From a checkpoint of a small transformer trained on Wikipedia.
Size: 10 layers, 8 heads of 64, MLP 1344 GeGLU, vocabulary 15958, 47.5M parameters.
Architecture: LayerNorm before each block, no biases in attention or MLP, untied embeddings, local attention windows, capped logits.
Training: a variant of Adam for these matrices, 701M tokens, 5114 steps.
Each number is 500 + 50 x the weight over its row's rms, rounded and kept within 0 to 999. Layers, rows and columns count from 0. Numbers have three digits each. The size before them is the row's rms in percent of the matrix's.

# layer 6 MLP gate, 1344x512, rms 0.023, rows 318-531, columns 384-447
100:492474501581513644511441573423536489515519448519509503428504496538501506547502540506457495520532452510465475571496488513462506432503408547447454606533491467474533551449490522596398496486524550
097:384469421482548480546381544486542446519446539518438524513443540583509480568509483510417454497543560495505534556621517482571513436509624487488514460492555499487471475492450542459551558390504561
097:498455503526583564520549528468538518544424520518532425422462510569461485464411590519473572570545455609494497425556490518468478482487497495591515458521474404523574492483533443597539561614549516
102:458519483540558575609481555513567559556448608396476561553463572517423586458449488567432503498574514593435378488478529416470512568503522568518473641522533566439564580511447451472499571431579497
102:529510451476499459479503547486482566589454503546514493418499516530442486489501441608482520573469452616545410456408487456501500382445484507546582518526507485499515510445691524592632545507514475
092:460508469420584437493528594442431588460495518429469500553555482579545528539486411493547427394567510462444595463467467514543445450513432508480461512454579516482520459546473458466525569501470518
093:530526574478467508478589480512480557448485554474454382483460444474507577485504501460574502506489592502421560492514472401388525483447461536497459453582532419455498444480491460512490483567517564
096:529529477472520484537507486511462410503528544524491481494588576477551569483540506493517510538478450468580565460486468498470483594522568488426550466404501582441507510436457485475473471482472532
099:545563512518537426502502525518572590587498550556568559449444502458416516473428430577457454495543540523378459485468482546513528489485467628471466488456503517575580567376562509557478369486464528
101:492499491516502553483478495572561516590467482488396493538534480505436485392517480655570468540494579488504506518538468478518398543432496527557532463425557469481516511485479551492481529447524435
097:589501547529567451495422503551486528503552483496507497498472491486520430382453550485569514401553545601516546534540461497571463486492507531433587522509520469488514450511527428491603543466441575
099:454495498475460551559480555527549459492461517533480572435563539518568538561530443518509394511587460500598469454583479458448406464555568481491469569486560595533527519573388415473571555499430587
094:515503524525505444475519485493459580471632498413504462526397518517417523450516447538508475538537582465464525433565445500578430482494455482514590406368490525541468489488526573562572476496407485
100:510493536519533474499488498545521635506489399482500508506476511516510489424532531427547548525566542580561470490592456530584484529509533563436543549485544511473467513434461530500570547446468486
101:571487510541497538432489425509519573490495506538477516426513522514487527559526539458484461523492489505504482538530494477400548512571529478528570434493685448547532397475443497507520466508504493
096:464538485485523484498508558503485472533513429590487350525482436368531533440626558469451474571505568565587498463518454484519437526472527453544477500479468460500440424523519504474457492520524547
095:437500469502652462588481491489444546503492502469473523482401545408577449425450479535421438504405466447518538615571548569546446487441569507487462580527546487452592530432503450557533440445489474
097:543511530476528543501533456460522476541480487497490461442509493477500462534412513483512530535518537477548497550536460571512508519509482533546516479439485472502422460466557498552510409553546517
100:371483419437493548580505519512567516564503467502457578454473416513468416476447446448524465556534554541589454478493497528618435428474496517434422452532457498566433495567512461592522497436562545
098:461505560580494472543452523582585434640417488439491498558435544549556481398554561540495447529419410467507512488453540454504496584522462554566501479363532447462537518514519424581583455374549565
101:467464573506460526431521533492485545447410535504507399591414405422486443477513512495515464497485551489496485525510449537438574513385525508492522498514470470523501538468507439454540503554465521
093:621501486476513467547570490535530478434433518510429511383533468527485472521504611523464456446555595582461516450562465466396405559386528507544572432553587440549500551536499435578591494496475511
097:586442534536482434444467642542489454575482479547533488485443416553465500480462551474491517525558486457517497504570447500485561487496376513547468499554515504509493497474524586437492482511530500
105:586592539545493579521442429470522518539442587481486547475437502542540517440483484520538511536530515503510531469461447436490491474500506493576519464569467489514498483451440426527509505478517554
100:508477632434623479483486511452440484628487514600530517399478419404458520514518518420430535507515457493441547530547414471538431550452358475484504476469479516555510456506545528483578556482440527
117:583589596517463485432462555555564550582494512498480468465567455508445552376593489437520538580497490514447562450505459428430520576487389530462505448520538454468390520476505446467576488495427556
093:458530594418540396525440517469491606504473510537512499403451515572436542485507501425539561566525551477484436533488456541500584481433437526519508524514512544510510531555476560538440568426490497
112:574477592528561431420478491476616530514467534546507422473552548448563502496477519517566539496355540441481496590514528577501477562516427608600535480459577404624424444534560556500467453535460485
107:446505419453557513403547491463488599574515528526474452446485531487510554441504494509513438577484438538467478526564511473408545491406475490473480486532498457462398531499518539500548561509522520
097:445387520320524567482499549579524506553576483487470486497520441444480528474565550483477483524494538437513526459624539435490482487589557548396521493442496508475494542519575629563492522497434494
099:492486519480602446538495454481574523514552420594425579429386508515540565557502487571506487516521510567459499524433395479442557485548528492521500499456521381532493501522583513539540471442499530
099:542472423503494465556630431456361538588469442495501538517481497623499472451459561525455528482599532441465501551545466518453554422505494487444474558473501463523452428474597566540541519542380504
100:558573506494556493495621460419625497444440490505502476403607473440453608535488518420504507569545504493543491560469518365495439458451470515551501536546498499413504569570554512462495509387413463
102:500578466424501558467565465509534550480445547568507499476568421471512464461444529495591487523484481512398505545480492491466455493524497587612517443451580515489577381430562582538499528580557505
097:516589503447587435474540484491472500479475466439447531470458490515566497563507514441424529560538559510470553465508470510495467454516547600547638546496529471549603473437553423455557496533481498
099:481542510557509599445483500504460573510553509523476515517429458422470535535630434483523555530475514528541504518486508440493530524481585474500464516415491566614482502506468512625524500498533570
100:426548482493502512519569554594466492491500543521532480515543487485487508529547618546531439525530597546477501506414427473592485523438558469498498431595486436493388504523469402579522520566538478
093:501477535576489540476423543541535474536448457500509517542495454468437479532522490525515553507509403543457537531543409486427438527557413529483555495453495484448550514509461457556554428610505478
101:494477490487519428472574508509520489470584403480428509444540537533555523525567504436516583571540497605510526471466390587496489434464507500538538486485613489579513394542460453478482501541515545
106:520473550495563562537482551557529499449534531450495463501526453506529421514507514504505511405460501492524507521471515472454508515461469467528466457511592439554445522480517474476504538451474531
094:597404533450526458519519485609488444585477517477468562524508490492528511454529512526514474473589543515544466513576478394480501502504410520593601481461573456528502498474518506469543444584515577
102:492507528521557520484429547582593495567372460506500582477544486472614543596433505515563498627497517468558490550607578490559424473459490513448424552550487461520529455476523551529468530449494571
103:622465465495563440507430489448589530483536471548512523425533500690505524490554564434514485592505454484527546399587538560385488529567373506517507521533576521532422441430529482490486491493512461
093:530350459526481539539481538523554518518473495436429549520452587511477427474521502470553417524484569496550546506584479593531466567424483473546421432431481475473530503481499497445580527488504537
090:542515425497551528494489396454432541533472550456484575535532429439514425412446640579458468478522489613529527565513465406497482420470491529476496514467530479546481493543501412480591489526488557
090:482561510453549438519564577463581473506484459549504427457492415445527514535467492496557593583599579483469448487436456525521450486496516480678432564528582501568584516511403536538419577489462492
101:564544621628444468503445495565580494564496418533490529481414493519495490423523536567505479479470470555406613478498510530497523539540531599499495448497487505514392428547491406546518588568486445
102:480425560553466536472480515497536529521449414511514566513476369539479487533565638534497585416483536473483500529498447306432522415502505474472476518470546592583532502498589486541473532515618470
097:559502534474443490583428595551577545393498468470601476495515517548444568524526509511502501401463441481530542504524381388525579447505482594498446540482442487493519580472509429436531544475626496
103:469547502489504527570454512488535506568464494539503501440532521485560528456424530456507473487386534476475484559480532417515471440485419543541460475461499477386507472537457454502471437412462592
094:514536551461583486434448466470587641533477498501428517467492541455559484543572527515489472452424547397467512545437466552472500422496536513550513508475483417560434501511488457444495589430510577
101:569436540527614528529521469491546489479481433453484544418524509584512503482437540581445545480540592472534500548494480464508620421552557442545549563474479544477531433487438501436520510544590522
100:514482353507477492553445521474567494463457438488409449412514556492472461523509440548517478487548519611502468499506469451481441481466530439520513468441513457481548527413451558490587558595505609
101:574526556539510548505556572485557490534484447532511567457532517462525533478612471493524538498412581521407486599523463481494544523494458465505524462490537467494542459536495450426566470525520580
098:501539434478512493543548466519580569498440545550534498428509562522495362504508545556528506461525619404498463492475467550539476517406470427578578457538562562529455472528487518484514498569599458
109:512476503530460544521513428517560531446404448523578517441380586510553468476537538562444564458589532461600512535449506423512505484498540533570453530445575568638536387359471460529500518491484505
098:462561576467486500496500462498480543551476423503459527459510552433459409548513431545569437462524519470558476504486573472568494413506400606513473440470468461431475551481556412447536465422566552
103:532383460453563515486497545522538472525478520522411414391497507494580373557498542543452521450450489510519477449540518534478524455366486542526428529467477528477560491487553516501519545495447481
096:464479477499546501453524555491556503450466501493526533448454502578545529461475525464565461451478544474411412498439486356472454384488451565395514601465489563575535471553475512426582516508518491
094:508481605528546451376475514507526596417521443499434492424502503493526479460569553569476550469471500438479489599478479511490455542455552546620427519520605416601537501551479521554483546478478461
098:530451486529538447427515443431508522477530383560508473444438523521471582540501504452511514482467500516527455474586543498503507458500433579575551542491529468523474431463492595503548532539404598
099:546493460512497530558450532510447511435479531634517502496462498525535507451474424523518603513530547535511623485513451520491415509520521607516567520506566457569458439475475410437567489526443530
099:558428448579590442468449501644467503484510501441518473426523432559495480475503484469500541451556532661431442483502471507482506496409482489460424570564530434525489505446530490541484509488517435
102:534516568604588569547512436534515459511562526474425506451478470586438488536542492505440457498465460560442532537591474498412481489531562425558557519475563518494580372445494532532512483465543430
102:528495581502549442419580541500508477469460597602586453475527424470522448554545522546534457483491412573521513539498495486465503607574456551469476498454509516470502602472446456516621483504420433
102:440473505513535501434454548522533482464440392451505494475559511439448460558440545503486597417495489507459517590538567554559470478539482513571504491471511433550548357425557408509495555481423489
095:464497476379466460548523505422490505533477511617481509523518512445507544537454552504497630432499541529515540533515565510490457478364485473438523498483547499498489484601463405668559459483496439
099:603515507537477498477532557521529451486496497417495456436507516477376440514545544527499516432516463503498480500479469390486471527459575444455514452498438534443540559470590443571493602501458522
100:377423572589427518472494440512507547466475471536483458382470437452532525448608487468485562545551487454483429462547516531453503392641535484462567556542512440542378475416452524498457518471514496
096:444519451492431548456490498505625565449457560520512489505495512485479481431422488457539481546460574643558485542522389546565481458505557511431579558539484479443446500406438425482632463446460529
097:495477525516479469459558413491500483554546589571539465374616448541434613470469499429481481532465555523508466536574507398542518481538498475540572530436522471482460423498502347445411535535488414
101:485588512421562436519537543508441413475565539445488414509550524556565489523530492508531441458533615482468549448539532475442509568537538477583501467432484504511509544515528405500537594476533479
097:548534417518441492521523424548471565509551471537626558514521412552533516425515515520449552440453517466517525485415478480505512422511432511494627525534456506584406497441473519498631467332428509
112:520520597515503558418490455534585512474497487477561513467558550493533487477570559484556418555444482544543593482617481442440474575529584533480517450495488550546521461524509477498435575469485540
102:503528466509592490435440545512458510458535441550460443475475489584498523471478441614525472397580481508490572552496496511464471415510467558391471490474515510498446543443559514513551525468468515
095:476479497494495468452467447526603439456520481466453546493530496560531475471499557585565439469592522512552517602510423450564544517497492544578412523510473449462638496557474511568435574472577477
101:529519504417516611553537523530547572570551528536483513498549361526411546503480483539535469595535506468477539442500469478530441508528456531553501532425474449491538537433429413495542549580457454
104:600511510483577557457445465576597514458349466542496461525557462473417566490523585494516457552433602528468575549458472557511424552539484550514472506464509404547482479549445472495557526427505591
102:533404499565579526496514489561449481466415429497418454479484439428429506572430505510496505487520631551520388472490517462501478526504496500499485417451513507462408548521499552631480480345512588
095:577465502549512453491436494548518512542474549557435446499541423501443559424564494480621507478618594511470490527527446549427532472484384495474529472466578496521519506411489482596509495420499566
095:535574544414469516428581483589504589595478437468453485493518518518466627514547486436556439535517521533525530483493509463488452539508491474494516515463463534444507503510510391520504512500449498
105:519473544529474534417427474569508600491505532486387479498540444479478501503512581497525500435513541456526504495609425525578469478507467483522497557399508516571425456505561466580546466469527474
103:503535425443552579418566457454591546561537465494509474393663559491513511488535450483458481469550426525439425564489525495438512437414424478493456491488552480548411581509541585488526560502496492
101:534412498473514567473434502503551487526490540508447512484517356597504547419445484485456583525609449440445507448568452460542456434539510443480584560530545454601497525430485491458629474551414531
101:489548535492517469447573524576457514540512585562458464500467501482407464457479476430497567560535552532480509441553375528461424526524517593530448446440504410561486447459497509581480423544503528
098:426538431459496420573477474502484510522448523475468569538506595485524428530489551536501376537488562534517481511429484539494507425493511540501528574504574457573534474601425557542510533430595449
099:478572518533406578499569427518377545500535532575457370490467529471481444453541709554484560535412510545464507532561501509549368540485527415552540463401493425548586346560506421551529386479475562
103:492525521418495526570431533496601553508515529540423414441570471458581461583528514446563476477541524437530448515402518493549470581535455521549442534395550465433521471491561509512487519452517498
099:616530506501511448323508552553539439497493421484447494408525500459510559496432675537467503467504535527458485518562439476453542573524537461460481585567539467513435367538550564466548520469426495
101:483532514545523479492535553509492450483536520536525560408522447510491348451491463540490642588485591561547511494503514460480552476514485564508517586499496452507488422522526466550435482461551405
102:489463521506470490547515490495487512470451495562447455479450493421581469431471459505577479597483497576494389509550579502547508492466548480454528544487441499476514548481432545548542416574446584
100:518426523410482483526497525486579591554539492468438581557566514483555489510491577487535515441580532434460510520453490392474510438422512467435565524520572449475498402522565522545501425417527455
103:521520431412468506457479519531525472513516381455483572526478522509499444533588534442481481520491560545430485577466447473471449503492521434597519555436486417603384515480521529465438527530505544
102:462458497419576448490486536490473486509489351512544545456406517404443451487419515479512528487500500521505458533533506540514509481492480511526596481443509524536556533512482543469482587505517488
107:496462568523576481495556505524491553457536417485496586538569609483544423575512563454537516498544488538473438542522583424514464502428502518486602567359583417550532380520500542513449519491510413
097:497507539367513563428520541453538550541494559501434472493531446510539498490534495468592531419562499542455445557424551491543588548384442412527587515574465446485573439515445502480520477449474528
098:453460529459520458465500544522462495538544449616515538576488516545524540528553541503450425575559486512361542590503482518576542449518499511576545517438434478509530461464521496458526484624418544
102:496535578547473496466498427465462513537585432436553551557488498589621495542535553552449495521458548448502471575578454424494601451533454550547512534465560531377516493516514493535475498446549463
089:459553413471534501531482485503449473413442481517414483491461468437541478598479437434483501414498411493504529558513493596418421456520491507391486427360522416457484494522530486472615401496427589
105:599433483387418473562537590520439481474453522438451403465467494524417459435547483517540486462473527424534416464530488521528516508406513515590558542572493453468562507472611479479555532493494511
094:501515513586504540486506515563511655546546480500422550420561487491451439605437534491465477535506532538533471498440586507460425431409507542489481594511474505569406489512516482542509507493397503
098:516459516540498508507531493489555515431494442505488416552496443399460496459581518539568470382459458510521643543491483521417514519551491509467522411435448398500460520500471450539504506483608457
094:493554483513405494437502516506410574502538471509481533433534448415469563378637574468524480445563494375563444494452424484482440558433509506511525498417615471616438455520432544510461495453468510
105:478518554477575583531540542542547562449454480583444442522496514488472440479463497495480487530480523544543597474491469539482477588482492529504498401477483490586484458448569518584485522515520555
103:520528537457535410529506421486586570488563458443558463462514481414500390486518517578425573516447494488477542555503531522522495478489627493521612468505435465478473507371504500516489469423482464
095:511583640550525503457484502450544538537550516493523576519501523441488527499564563394521523522518535395460517622474418433465461507438494510529485523500541519453514440436561487565500519485448572
103:501572510465489533610530466565580526515516417419500547529504548456525586431455513526563541566494579486515512525361453485539479469502505518498543482543582410492428472508459539507484482430467501
104:559523498495533577295483429480494654530464404452463435477527470506476475446519453504520476475426426531486483476589490456533467535475397566429505551435600487552478561458559494582545517475452494
099:524518468468523503358482452538439485592536524543438510439537511545550526487475497493479429498543534505447593494546521522502536486483437472480659470508565526441465481473511536485538537484581589
101:541526537467448468501429503589546482523488447450488485490543533421519444573525564436484489508550518515403454538531479426534464545421537566462513556437487412494531518455503544435525487492538489
104:492414587463568478504473437465622542603452427508563408461419581588495533437496523418485498511475533448503466491453523486517520528473502484486454512497489464486523420528491473503414499468419470
104:580534461581541499510511473467506506456476508449464415506517476515499468546505532517618532404506493356490411484494498525461514394453581577525465501457462538475460522424412475499593577489454554
090:418514535472521533423501455598531562511470455523542449455500497584442590447506528562506475591493544502449485561539431410518516496481530566464591516455507509519564483503522419559569534489443578
101:594543530503530436443496427511514606501404513436501545396493544432548467536511504491454557542580540538440514487496477384492492487506505555534488540517463554517537459496507476418457470477432554
097:526441512486581464397593505484464568535492422488453499569516548542471486460479575497484546500461491515442486460528519485495555552467560481519526449491614494426440443457407506595453512564470461
103:552520493504501531519540539545582458465465572509483505498572450501503447495426513526500433544480492411446508502410584577510430525522479423528450513487499528562430403361463549496495598527553435
100:518477612487544465500578649445456530547497517416443444550526451556433479526574543549456447496532539493461499460489563511480407572483467589500459454479524405440356573455555497550548550443474512
107:459523518473496527571526508528455506508538486488470540533617432565501476474492519485570469438488488584572555535590545501516462516454520538518465480479432355478501390458433507486536548477479516
104:464524614515432531445557490450488432473565473548535522496515457475430566516520543496456517566491455435475460526468515518566541448532520522628513519560494455546553472478524438458465541386443554
094:518416450493461531513527519404561585491492477513506608461488427586494488436479555584465485494549540497461443489518452495452519468497565437492452545450478454577517457507528533579595559467433539
101:443616574531476470516439473446520576476432525549409492423523508416482603440615500602511487586463698500453487488449505474419478484492586509497537537562443534584494532479442464508493472422526452
106:436491419534537591474548549410604504488542533529573488509430376491466478397409555499461561628413533464425533502452568533594407527374442586511494538494542534592528477424530438451484504447440514
098:484449541422548521515455458575541583415413475530401601452572524481543472460485528467554551553432515536529561381517499559427498594468469561469426546525523440506582550460504507554546470497601476
091:458519590577604486423521540556477509537460513465454471551441501496402566484455623530459473492481541573408509497456434407464525490560550402521480477453401540464504522534506486492564418469422555
116:498510469486571569402458548539498603503545536594515456547531531493508473599541479437549482502523466539479442432453395504565599505422525450413424484480530506506476562544434499453605511522457545
100:484505515451459383399389491531505524530457523541502508522606458461452445440485592441618564499488541473443530481516563547516559472457515449589484480580560436500467567614541488488442581458499462
101:521547610337462626497564579464397567602562408533441387469532484527511492416466496631538458476478509531634457542545492450488519471440501570483488488494450499519456389500533442601524531559422362
103:579524535514498506525506456497422570497462433405485511498530533465481525480510616576442448488401512531487520466486497424469506492586511529520498515580429435547424513568510431514496479466496470
103:500440484440534505579436488495481526571544528596490442444457485439412509618531537502469480458525575482483599498609493448462517506556495496543513432448512463539420425494525532513571516474424415
107:444454594473602593534471487518657574574498442518524480502506500553483517590489469452504497512567549539450540491485550444525403487515564444494494500493551476460542439543457488599515551428449533
095:559464547570573477443505493523545527463431499441507527422461379482581444454493485542463459395501527599461455531508509528493431548432460469469527488469450499563430519509526436508541541423478523
102:516534477475669600445486499420586537538497499477530563461495540490506532450466499575449520506500547527553518587495546484495501544477505518537594532478560444524541412523555408509530504507564532
101:513519524517536571478399527495431443424448484488583513429589411547580450524517550445489467570492480444520576541535471521579534490489531462535503457525475548606543493437510518417547584437523683
105:533491570414588499462422495567501632508602494585512525424554523446599474495578486475524560602491440495494541475515514523537507574502506481499569456618558434591473546584503525529563534389513464
100:579600501402573503515576464480444526488576445459513477405553451421523391504504465541611487476489587518443423494553469472465493444489524567483432542507513455419496432476581496482563461424491528
097:531463453474588590454400443516566480458479511566515475483437466425514431484515528450513428473527535511443480508495548593541439508469492539521549491475514562535488453439559433445518534443460492
099:507457456573538542444467499475471515468521408559469569408428510579503510568502520492531462470435582523540415505539469461511598480478482554515522553535469472491447488562480477525498585533512565
093:529447503405500555492526572515435467478452528569492610492442455548558540534527514479540542549455545529516507521485431493467542462519495523543590575410532408531387474483499477529453555467444552
101:498543500483580444485532521522542593461542484395538525477471479452496553525413498496472489478562467495462442547520547557461526427420424528461516542580559454448403485516490532519495500443493540
105:569432558467461472421499492566427528491484448582505621528551525492497497492424511552574461497483476584462547563483468458473499553450583456488547452533477494392530501502492519567538579536470467
100:458514537399472519490421509513481494585394455492426561447446463432395489539548561438636514479452520495560527517474601455583508559396495543574466654365440488490466434443494550513479498530481535
100:494535509580505589456449428520511524559525447612407427459582529472484521560567479505576466497505593471535571467515524493540472531523468588467546514415495466483442433505595526507497516521491464
096:508445456495590528463464570522478536510519504482498481474451538507521421421467521527531519409546556521436565521616460437427520450430434493547569454518563478445529536545406486471527555582508479
097:481471550476564445498509530513551454556526412557524454482434541490525574559527535503523546546518565479486605507552491449418434561597465480472473490457499513525471486508542484565526526535434466
100:536488506465514476538530514496528499573429386512558515432563456489513549524404557485515527501536505564448515539545473543512461418440429535476529486527545487535478431552540407532520456489420496
090:433457445414441528465543539541479518471512622490545451564465487521421480491390455448462631532449423419669486456512412456442501539476579530510542576442470493495498603561479525488479547543478451
104:541650530574478481553489442536489557525508587544476429487501466528464467462598508539515591557383585566434528617525572396487535475455519500506545363532501499483425410448604440493464483533403418
098:551455477486500606448463470520562598493529527471427489397455494461517466504454523457518504465507483499453510492496558480526488438444501494536492551561507450546472472439490443476500572482462538
100:433447495550483572530469521391580574503455463561537460488499538565531509548430521480478526484477553483557407558489504448607487440571510474592573529482502448516499489549493563514462543477513558
106:517538610463573471568498350532561453564477449508516569559472532472470498543464503433511509531435599623514468528572507573424420550405584580484601439463540561523498404468550435467585485505426492
100:435535470558500586419567430558488505475486373474453452469540510462453572600635465449525548485527494525470535671559545566450439376414491514494484479532531472480466428609392509551460604448481558
121:500519612500455468476550529490468466507469496529472461484532516498485520564446437473541565444391540504511460495556461481473490556486514508457488536440621414503538393508502532519530568496433526
102:593568598558493530504414504530533486527460367556477507451550516505494578432513570459595479551627461573441518460522462468448538499525461538605455509486519475464496496568462465515544527531530493
095:495517476530457501570531517492528579480495486553534536440525481514392536527572496417567560520573544525564475497488449433480441508470477522425530551506514471515452482400578462457602529435527595
099:449529558472447410455462490491562560560447470442530467481540496526495456507557478474507557540516608453508491627531520490480492558459470494473481510496530427591556527518541489479574483431410602
100:463472456533512478426622543489550534561518452536550525438446432441478430534448504416554505450585579519511524566560454447489504510530406514451600404477506511591552535515510549523496629487461461
108:473547525525437483517403586558497544580526415477505468484461541512485418483495485564482564454539493455445494516555499477441488344558461558510569500474559483474492536539549473553544482617503506
101:450413526478483479483526536551468583473373503511442500519453497505470457466528593416525428554450482545559403444411628483504507502447524574507491517496470550472445533472464464536526585493567542
104:502487464439579404467548490591489516376439537473478438531531456432557408414538479526405474536516517562484542483513515493441436545516438530527483512493457493568497472451453482465563487507498515
097:521460547532506484475381482503532443488576447449505470374395469428428463540511481450453477489512438593452479408631482556593495385513526583503462448457488506441455526519494387408493467535494569
109:503417600488506519453530551564602488532457512501570516563458450546532505462531449489494569461453563549514525569448451431592516456423449531484430469498536572429441496524555558497493565427504538
099:521450552474448412416544473547586448582377504451440448474479496499577436542540482511488455543460453523503512445492501505495430590544459396486614507498546568516456511471535485555483572541435520
100:475522502428460470501544451354455517407483485549443539467464479604490492417520496480431457531585498487491451436476529529478477497541568441386528554460473542482543515376476544434517542507479539
096:497534501365508492526525511496574475585484459477504516406480396524551547464515476496495470523503492507575529470465447507455412523516602618477492576537440543539406514506568526475569409526513500
098:506520585541512463465556617437575533426328427426512528482476402486533559433462566538512473634573609515504406512463429477517457545447528507530465574469472518512546495455393602512574527464445521
101:522466389470523588469441410494555563412493608489507571540343452469566414455477453538427652516493445514372527504510475493525477501375498451468558582531464515558458453493503532580522499542519509
098:519480481431553486480543536570491507487504545520497491359604555429519566462509463490465499551592493500515528463501605482457466461510557633497553571455474434552498433483439481523484506462499437
102:558474518577552445447421486491502433524424430532411527456469524448498406403505555606541508451591470555352513508444350479433521456484551515507497504458515441524497453477502520517541514474434552
102:555460563565587514483516521531526510549477487584463450447526507482466454496496534470423506520582498486411560519499466474393558535566467534572577477486419459499479383457499450537552583524468437
100:440404544460579562486539533527569543426531465414416499543519484555486502524439601479530454468585444556567440490543514555543564448596495536510523653424487478602443412486457540532555518506494498
094:550549530394572569476442477540528566477462528491530468380594583432586484548508478466553470533620449519524513429479576546463359545447503541443576548529515485461459495511461554564467572481596494
087:508585535481496472415444504553508574577470550548489461541553536491515366482565569467508422461541673500481495513513464490526489432508542489556533424488552468486565438560537504481524545508457523
105:531612491462524581555484539495487428529540534487493558555409468473429452583512516506484482512444532511482540528544508442561541463499481515465514470424579461461519454481569438517426531391541501
096:604458468497521530523530415607547417483448435452452474459564474487551474473506640502473560445444491554529541500609529475473572489479519518553566485521502440525538481459474522513482534498431491
098:493493599636531541467553466547566495551454391439520488458504474534541537422543466512533482544436527474490528518470410442404481484521559445533436478505505472578528532489471514530545512460617515
108:516521435574512528470454426498575639542372477445607468532549460528523441499450591508504529498405527526524505528481610510454493524372450447459393457504565459463478442486518471501535487543470406
094:364532492492585383483476480511482557490555507426560499468516573455559464571566554509512439475472456486519510481494468476524541487530656512484559446536553568552529480548503428450465595513524456
104:519536454492562458477519514426446554437489383482419394491487472493382508446471545505538483431421538513503537598529551473558535477497527578568441480449472454530528387468525453571475541476525446
097:451518456472512610456496541422534523404412528475519464536463620473567577412468502512379509460561559476472538552498477462505479378572498469515499508569483571556491524425486508521467515455538605
104:498499485464514455475551605472510507502499490499410415516538566490397438547486511466453529552474492511444483545544489447502521446503530505533584572485600491382491392560574479525483607444468517
099:476583471544515456525541528519520498576515494459438462479523434502547494429533513506416561524473476542536497520421533475450497532501501573517635507452560466528526400498466557573506558543573470
109:423461569331522526539500493534532505522457495436537451527606541492519502620476559473585512535575463451591388541429534437467542497450571494552480489500496516561516498497539546504466549504595450
098:513551563419503518420488510513486545532610382560523508502552473543494535539584589493537495496539528442513501532546526468432570430420470457443439480493560478494416452541537526496527529502555599
104:465542432490555505429529445593583479507433514556497423458476461378465475448545642571532499578528574532451487624505516429489458595523554573527476510523433523488486495503472506561531529457575540
097:530439393502527519422522480549482497506483559526498524449540532557482535405434490529498605539513536555541530523529456417463506554461430494532642550479489467526449504544573475471572526555534507
096:577491491544446531522528486563437488452474513493523557448536501460539424484584539506537586565513500419499545529491454495530391509478509562444485513506581515455499420502502523479518510487524550
103:525469455490515464513492507478458513491547428534443516553495431469495406576456614531560441451535597593592462464520550564481451531525441463430550499514556487497560466512488430527605474433450542
094:527477493539542450536580475527525580504461366459490570537481430575511519494520525582444453509498552505467492501569454536488503414505517485480467513568468492451426515487501505422463494482443497
100:456477505518561491553555539434604509549418507603510430491535472445491512465527490473533572624488507494498508493521560451465561483543540406488548393510516456539500478473431540578429536529433530
094:548411549423523461476479535471516478527555533502554474513579492473497469529475593505520539540597538517550494582463446426503533361431545533514457503452574483491459461527477494563485553512485469
096:536434499486601477471521535532542520483474493511508468430468488480554511491483527476463509564503502513474487566487481535492533539515515572591496643415487518477482509384557466428513438523522570
100:441518435398501447545600487433484553603441520480572502475556500443508542470483410484509456494532576504508458576542572410529509485467452496529493469500500467430508558508515462472583528532433484
107:487429529545531525563434469524581497451518593532575538464533515552584406509498594403513493554480515471496481486455514421421567573499557485464478438512486462557550481439449491580469574479544479
102:478504568618539470456471445356493513459517403532489506469488566517431456393522618580476539471526496554545477575468521565450466479494521524574611471443502501519562493495532487413486529447571490
098:493480554478467441473474589492492430556565503468411529442528535615540534600482487510486497498466497434470478564533548524457474534431484612466585493538581478548513473502522449442549488423518411
102:395380461445469538425418516530503536483443535535566515467559490543470466454521494457516457518532423551589481454564522471546489527505483459534556489426518453470543477484511495593475606480527472
095:569519445567549435548504483485482535447545493539500523424574470490586478549506517463487440514557537444536506534524473505429554536497468504547510520477564448487525598499477497511588533513484521
103:470496524458529504531444488522588466589511506462530530480473482432550385542422504488453439514477478592580574558496532545546484516405467568580603468432555343425572438511523441498469482457505508
104:524613499595482542558420591448502542513472454500514550578470527425440536457533510486499515407413498489398521506537519428445434523511486474578556443589445384614442529560516484504538517515466497
094:490483520425569506463595587511569489553476543519526448441496365449535522516496541438503539505415613432592490551484481462484474548526438538531485427497472541554581537533455545547495454553532521
093:545493466380543559410516482489555599532468511511474502500470473463448501425484494549483452449529512519460441535516474464351491434459496581486513566451586492473479542459543509415395529447585548
101:522456495453562504502570485572522503604562393602471535497541532509579415607517523558492481427491419570490501542541513447548496477468504532512500430525542494567594421518467527467548570497387547
096:557432560430521525562498510486512523482478405461651446386506477522394589474530604479453500540508542578470396407480611470537619473557475427479466442465521448449450443440482526490472586487475409
095:514462460469502509551465498545450448515461516513544511484490445477453482572511502492435459461476548519481446500491524504456512459509511454531529445530499529531584506349513530462510456510540577
100:528491548500507524469468506491540565546484440509426550500539439561459499483502574506499523538557532575357508385523550463505528473442453433573518607544575485532531505516551383522463602438521452
100:456527409520458521590567453499521573482461468546530416461521436315520412587437491496515484534476579521471442466528460396498518481515559497443540591533552454512462500527506463503413514452455501
099:498491542442482479640465551635462449488490552464507537498545394485536586575541458534514533566570557468559512537465442354506442469490457363523458546484541436531451368447474516473513547472466662
106:477502587485519494426587495478578513606510517513508479451482482511499433536534441475496540463502617551429464620484502499508468471475426510462465426572551447520493499537524461482554474537454544
104:518531578445485472482518418514520520528425540447469530393550498428447553475457531459493518549494613502436527499479526594562568570510467568453471479559544448570475484468515321561554524449491458
103:437530537507515529443504459485569549546545446571531507476627438523511516620511533505502543503561505475555465464456583520537466597437494508513564464517502453588518449538552525467567569461499532
102:468533538562537398534532537532525477624499467494475530485532570469521421538482564526503468513562564524463542563501450495527440519464550477488465570510531571428552512467548469487494555420537619
105:483506586534558475460466573573541480477477483530477512429568510493480443481462536523562537517448512582501486513587430456490460530466612552482454485534565449487462415495545522590618524524449488
100:529528511529524469466441477472452555467530505460530427554514449484448518518537545572488431563521466447541528445528518502464552487479469637537458508581403452554432517445542551545450607483446482
103:512466489520568510604412454546515613483457530458546533423542475474501421513496565361508527540461534537559460436598489454495484496464504430565471413518619431535507475490566479577497524455508487